Weights of a small GPT-style language model, trained from scratch on English Wikipedia: MLP 320 SwiGLU, 3.8M parameters.
Each number is 128 + 32 x the weight over its row's rms, rounded and kept within 0 to 255. Layers, rows and columns count from 0. The size above them is the row's rms in percent of the matrix's.

# layer 5 MLP up, 320x128, rms 0.32, rows 142-158, columns 64-127
size [ 87 102 100  97 102 105  97  97  95  97  99  87  99 100 101  97  92]
[[140 151 102 100 119 132  87  98 167 116 204 134 137  91  94 160 109 110 138  98  74  78 162 106 162  86 129 111  83 144 114 162  99 101 209  77 121  95 156 138 137 139 215 115 146 138 179  74  69  84 102 154 106 126 109  58 105 122 119  89 126 124 126 197]
 [159 106 124  79 154 134 171  78 116 134 176 178 103 133 122 101 131 148 147 103 112  99 151 155 124 105 134 168 136  91 175  58 110 144  72 126  92 109 112 136 146 106 170  71  75 134 115  75 127  84 105  92 136 152 157 175  90  62 115 120 112 105 114  82]
 [138 122 145 132 162 109  94 149 123  86  96 143 141 153 168 120 141  92 104  76 106  87 142 113 182 110 147 141 101 146  60 111 163 130 124  88 161 158 119 153 131 125  76  88 105 123 126 112 122  97  90  92 149 155 121 182 143 127 155  83 178 114 114 138]
 [ 71 122  86 144 114 119 125 146 154 143 117 143 124 139 171 111 124 132  86 139 171 176 100 108 138 136 109  91 113 203  83 132 169 163 160 170 163 137 136  89 108 187  67 129 156  84 115 127 167 135 158 154 109 137 119 160 122  28 121 133 168 146 161 143]
 [105  67 103 149  98 148  70 169 137  92 155 116 157 111 120 142 170  99 100 160 111 115 156  95 102  94 139  93  88 118 123 134 146  90 102  79 185 152 114 190 108 150 138 151 102 101  95 110 165 145 141 114 119  83  87 175  85 103 109  82 141 174 130  59]
 [116 109 171  89  96 179 107 121 153 130 204 114 123 116  67 126  86  99 130 183 181 140  88 146 106 102 125 123 196  66 128 193 144 145 137  74 134 183 172 121  39 107  68 166 160  87 169 145 120 126 129 132  98  62 129 133 139 116 138  82 156 164 147 102]
 [176 182 106 158 110 129  87 120 185 131  96 111 130 147 149 155  72 163  99 112  97 143 126 117 152 125 159 140 122 183  94 132 175 148 127 114 115 153 180  65  71 161  87 162 130  85 192 183 129 152 160 171 144 154 185 120 152 118 155 160 150 116 156 108]
 [124 108 145  94 149 133 134  81  61 103  39 109 195  80 135  87 165 103  99 135 198 167 171 169  89 117 154 101 154 153 111 187 160 159 162 100 131  71 107 102 125 146 178 135 113 141  93  69  93 142 140 149 118 125 136 133  98  80 153 107 110  88 146 127]
 [107  62  84 161 133  99 103 166 126 101 131 179  82  63 171 114 103  99  75 148 132 124  85 143 154 193  46 162 146 119 125 125 125  95 134 218  90 153 116 132 133  97  79 140 164 166  91 120 118  80 161 145 118 119 171 179 102 120 107 124 104 103 110 121]
 [122 186 123 165 149 150 145 142 181 113  74 113 138 153 165 112 154 102 123 120 143 130  77 135  99 112 136 137 119 154 123  97 122 124 128 104 101 105 192 159 109 135 159  96 115 123 141 141 136 144  91 149 156 116 176 126 102 118 180 134 108 189 144 174]
 [121 146 150 174 120 138 133 174 104 118 136 110  96 159 131 148 130 156 134 137 157 124 104  78  96 119 157 110 172 116 138 150 131 105 178 132 178 203 121 130 105  81 110 177 157 127  98  91 115 121  98 118 131 141 180 135  97 130  87 149 129 149 122 117]
 [142 153 108  98 157 143 132 168 135 133 101 118 154 176  77  93 126 108 153 152 148  81 156 130 147 142 135 143 151 128 113  88 161 154 186 132 158  86 154 133  68 145  91 112 160 112 215 107  87 111 148  78  98 184 152 117 140  95  83 134 146 142 108 113]
 [186 144 116 110 156 160  84 146 104 140 116 118 134  80 145 125 157 172  88 131 148 124 115 150 122  99 188  61 155 155 118 104  95 121  91  91  55 108 104 153  84 145  82 126 147 156 142 151 111 123 115 107 116 136 134  45  86  49 168 166 152 169  89 153]
 [ 96  96  86 138  84 107 106 132 103 100 103 131 154 137  58 182 115 126 141 178 117 156 152  67  67 128 133 155 185 155 148  90 148 135 103  98 122 140 118 134 126 124 138 119 131 115 184 121 185 137 161  91 160 150 150 200 143 137 142 189 109 138 113 120]
 [138 110 141 152 107 110 123 142 107 132 177  97 180 138 103 116  70 180 102 119  89 153 146 136 143  93 158 160 147 160 123 111 124 108 128 115 138 126 196 168 115 105 161 172 162 126 110 175 170 137  81 134 137 129 153 176 110 185 107  54 139 179  86 123]
 [ 41 145 147 132 129 108 196 144 143 135 138 122  90 118 101 117 138 102 174  92 161 222  90 151 159 109 166 108 128  66 139 145  91 140  79 147 114 173 108 117 189 150  97 148  90 102 150 135 129  70 112 148 114 107 106  54 137 160 151 162 117 150  79 147]
 [167  75 115  80 108 150 100 145  80 137 111 170  97 114 165 159  74 152 121 122  70 100 145 158 152 116 157 114 124 120 141 124 172 105 125 170 152 143 158  94  98 142 144 175 171 145 142 168 164 109 147 118 118  27 104 153 134  93 134 177 153 122  97  78]]
# layer 5 MLP down (transposed), 320x128, rms 0.302, rows 142-157, columns 64-127
size [100 104  91  98 100 112 105 105  94  99  96  88 102 104 107  97]
[[161  67  92 130  74  89 170 115  91 143 132 142 189 109  77 156  96 166 149 122 217 142  84 143  76 105 171 139 165  94 156 132 170 149 144 155 112 155 105 182 149  66 143 186 101 112 136  94 135 121 111  91 133 126 155 165 140 144  93 138 137 137 148  91]
 [111 114 149 149 174 105 146  75 127  95 134  88 113  87 184  83 118 150  93  90 158 174 135 136 135 144 153 124  78 163 125  91 131 117 127 135 175  93  95 145  82 110 116 130  82 143 107 143 149  85 108 158  54  98 154 161 167 165 142 112 109 117 151 171]
 [146 113 125 104  67 113 124 140 118 141 120 171 188 128  49 156 122 180 126 164 110 143 174 135 110 104 120 163  46 142 156  83 121 172  67 152 101 138  65 116 113 127 159 175  84 103 132 161 103 130  61 113 125 148 122 112 152 103  96 119 121 143 140 141]
 [173 108 139 144 148  98 125 107 120 183 187 114 111 158 104  91 167 136 143 101 113  79 138 132 111 136 136 134  95  87 158 133 134  50 108 145  63 125 147 122 158  94 157 137 117 110 191  74 146 124 120 103 168  89 123 111 128 156 108  91 103 126 181 139]
 [118 139 144 111 132 187 109 135 102  90 109  83  74 126 136 135 127  60 127 138 121 129 108 120 148 164 123 166 114  82 161 155 147 115 163 125  75  45 126 110 203 152 129 101 163  88 175 124 140  86 136 179  52 127  88 145 108 112 122 209 126 159 120  87]
 [133 147 156 127 123 107 168  88 165 158 189 132 139 149 113 148 103 171  90 125 123 133 180 152  76 133 128 120   5 175 175 110 136 126 139  99 111 161  99 111 126 160 158 154 139 188 170 117 121 133 122 175 134 171 114 152 147 136 156 111 134 104 140 104]
 [ 69 111 149 117 154  90  59 154 111 116 112 131 141 118 140 144  78 155 129 145 125  97 209 109 146 139 144 135 153 110 157 188 143 112 149  81 167 148 127 123  84 140 125 122 118 138  66 143 148 128 152 156 106 191  93 135  48  78 150 160 118 108  77 177]
 [131 142 121  99 151  86 184 100  77  98 165 116 153 106 151 103 111 154 144 177  96 141 145 140 196 101 144 116  75 146  84 172 132 104 105 141 169  72  98 135 125 134  97 112  90 138 120 213 159 145 172 100 150  84 155 117 155 111  64 156 108 192 142 145]
 [143 129  66 157 114 168 151 158 181 124 131  59  96 167 116 190 104 157 131 147 131  99 144 143 115 140 157 141  57 145 185  92 144 159 174 112 157  77 152 115 152 163 163 104 126 163 129 163 119 171  93 137 112 193 145 125  95 170 176 144 105 170 159 111]
 [180 102 145 127 146 150 144 106 104 112  98 163 140 145 134 151 201  82 156 129 106 131 139 143 133 129 131 128 156 124  77 127 120  90 113 240 151 139  76 107 168 147 112 178 100 186 102  92 118 100 134 100  44 109  95 136 180 146 124  69 101 133 132 108]
 [155 137  91  88 147 119  75 115 156 145  92 162 117  87 173 150 166 128 100 191 123 175 178 149 151 112  89 153  65 194 130 109 118 140  84 121 115 136 133 108 182 110 111 110 130  93 114 148 139 170  99 102 122 109 130 138 159 183 130 116  79 148 114 146]
 [152 102 140 173 124 148 145  86 113 143  95 141 142  69 168 138 110 120 155 102  85 143 141  91  99  83  83 142  86 148 157 160  99  39 120 112 134 130 127 136 115 136  99 166 127 100  77 141 137  72 166 158 156 158 113 168 166 143 163  88 200  73 103 118]
 [137 120 170 129 111  96 136 116 130 188  92 128  90 157 142 115 131 143 147 108 131 140 158 111 140 173  84 148 169  64 172 187 201 175 147 148 141 147 178 118 148 111 147 103 119 113 130 160 181  90 116  82 154  87 136 147 147 139 130 141  87  81  88 138]
 [144 121 143 150 135 151 109  90 159 155  82 117  98 156 102  79 130 166  64  48 134 123  58  64 160 191 114  85 143  70 115 137 163 155  98  96  97 152 122 185 128 154 148 114 174 120  59 167 184 127  86 132  78 107 146 115 142 117 186 118 112 156 141 110]
 [180  95  84 137 125 121 119 100 112 135  97 125 155 127 179 127 149 125  74 119 160  65 169  95 163  91 177  47 162 107 148 103 155 166 154 126  79 111 124 191  62  88  45 104 138 147 150 124 146 131 174 157 127  98 143 119 104  96 103  85 125 139 102 152]
 [159 132 150 115 132 134 169 116 139 141 130 169 117 150 107 162 140 139 122 155  93  69 167 150 112  80 111 116 139 139 151 126 132 103 116 102 112 142 127 105  88 145 211 123 107 167 151 101 180  88 129 139 124 108  63  83  86 115 127 186  98  77 153  87]]
# layer 5 MLP gate, 320x128, rms 0.313, rows 143-158, columns 64-127
size [103 102 102 107 100  97 100  96 101  97  92  98 103  98  99 105]
[[ 97  94 107 200  74 153 153 193 114 111 156  93 131 130 168 170  97 145 141 113 106 125  85  90 140 159 103  88 120 129 106 155 152 102 160 141 176 140 149 167 136 130 126  28 140 145  90 136 129  97 149  87 148  92 113 140 163  89 116  97 129 122  88 166]
 [137 126 130 178 135 190 196  73 136  99 117  82 113 139 155 194 154 176  96 146 133  63 147 199 157 157 145 166 171 142 177  91 116 104 148 130 161 100  67  91 160 114 138  70 131  98 157 153 147 102 187 138 130 128 184  97 118 111  95 161 142 174 156 126]
 [147 127 126 109 173 127 135  93 145  97 135 147  89 139  86 207 163 123 124 143 150 123 133  79 155 165 105 124 108 144  92  96 115 161 142 120  85 147 136 125  88 162 148 119  90 211 106 120  85 130 117 120 126 127 118  87 138 106 141 103 136 135  83 128]
 [149 174 102 146 112 110 149  89 149 136 135 145 156  73 111 143 146 127 133  72 111 113 120  79 123 151 108 105 109 144  69 133 146  89  91  78 191 106 124 109  89 162 113 115  62 127 177 149 140 125 118 143 134 123 111 164  89 143  47 114 148 119 132  80]
 [215 164 119 169 128 125 110 128 164 135 115 154 148 160  95  84 128 107 134 100  71 101 137  98 168 176  95 157 133  86 109  93 169 114 114 155 129  84 145 124 111 134 161 157 130 129 132  78 161  85  88 113 132 138 134 127  71  91 107 126 145 106 188 194]
 [115 115  99 211 139 155 170 145 155 159 150 163 111 137 134 154 187 166 124  74 177 142 161 143 134 145  87 112 121 164 105 146 107 157 165 122  60 113 105 134 134 150 142  73 176 142 135 118  83 140 150 119 121 116 192 123 105 146 156 144 170 142  95 142]
 [147 106 145  98 154 109 124 135 168 118 172 100 146 180 177  98 117 191 126 152  92  99 168 107 103 172 146 159  81  83 116  86 171  54  99  74  53 146 109 112 121 159  72 134 120 110 159  91 133 131 109 113 124 203 113 111  77 182 104  79 124 174 105  94]
 [152 123 114 130  81 129 107 152  81 160 156 147 142 134 196 178 137 160 114 139 132  45 105  88  95 163 107 197 105 143  78 128 174 126 158 133 161 117  64  97 123 144 165 170 106 144 167 120 119 115 103 191 114  96 161 108 155 134 141 114 141  94 153 142]
 [103 167 130 140 142 133 108 160 160 117 161  91 142 134 152  48 107 155 182  93 140 148  88 136 184 150 161 123 129  76 125 181 119  89 145  89 107 114 156 152 117 154 211 117 104 152 146 121  88 115 132 100 135 150 108 145  33 103 151 119 139 180 130 101]
 [102 184 243 118 147 119 142 138 124 159  67 132 119 158 117 142 211 135 144 135 157 155 122 110 150 165 141 186 129 123 113 180 118 101 150  79 136 129 175 182 143 164 115 109 179 189  65  42 124 159 138 135  61 137 116 172 167 161  90 143 106 140 146  92]
 [121 143 155  60 189  79 111 163 109 150  84 206 157 130 141 112 125 150 114 119 141 114 178 167 160 117 102 132 115 178  77 118 147 121 107 112 157  92 106 104  28 190 160 152 126 140 198  96 146 130 141 114 122 149 148 176 154 136 163 133 126 126 201 104]
 [ 85 137 209  93 160 114 124  64 112  86 128 103 112 160 176 114  99 183 155 127  99 125  85 139 156 139 130 136  93  73 125 118 153 130 134 170 162 159 122 169  97 138 110  99 124 112 128 113  82 156 126 134 161 106 116 123 211  99 100  87 130 180 162 120]
 [123 113  77 189 120 135 132  65 109 154 125 118 156  56  99  79 101 133 169 149  97 124  53 119 173 148 183 215 124  81 116 163 155 129 135  76 111 148  94  91 139 124 164 199 142 153 126 100 105 153  99  48 144 159  68  98 126  89 104 135 114 119 140 128]
 [119 118 165 129 115 131  73  71 148 166 121 141 143 160 135 103 115 111 134 141 141  76 101  71 193 127 121 165 156  63 124  59 203 126 146 130 127 123 106 134 119 186  76 127 150 151 165 170 133 125 171  91 109 152 121 174  88 147 129 131 105 150 160  84]
 [171  82 104 105 126  99  54 117 114 114 125 100 131 131 147 108 114 164  83 137  94  66 178  77  81  96 125 156 169 141 104 151 118  77 116  69 152 142 103 166 132  90 168 117 104 134 107  46 131 191 141 148 111 153  98  94  97  96 100 139 156 170 123 178]
 [153  66 151 165 155 119 174 116 108  74 110 138 146  71  77 110  64 152  91 148 133 155  89 144  80  71  98  44 136  65 132 141 164 103 152 112 116 157 135 120  79 168 135 171 147  92 156 155 157  83 160 105  99 120 171 202 133  99 158 126 160  89 128 130]]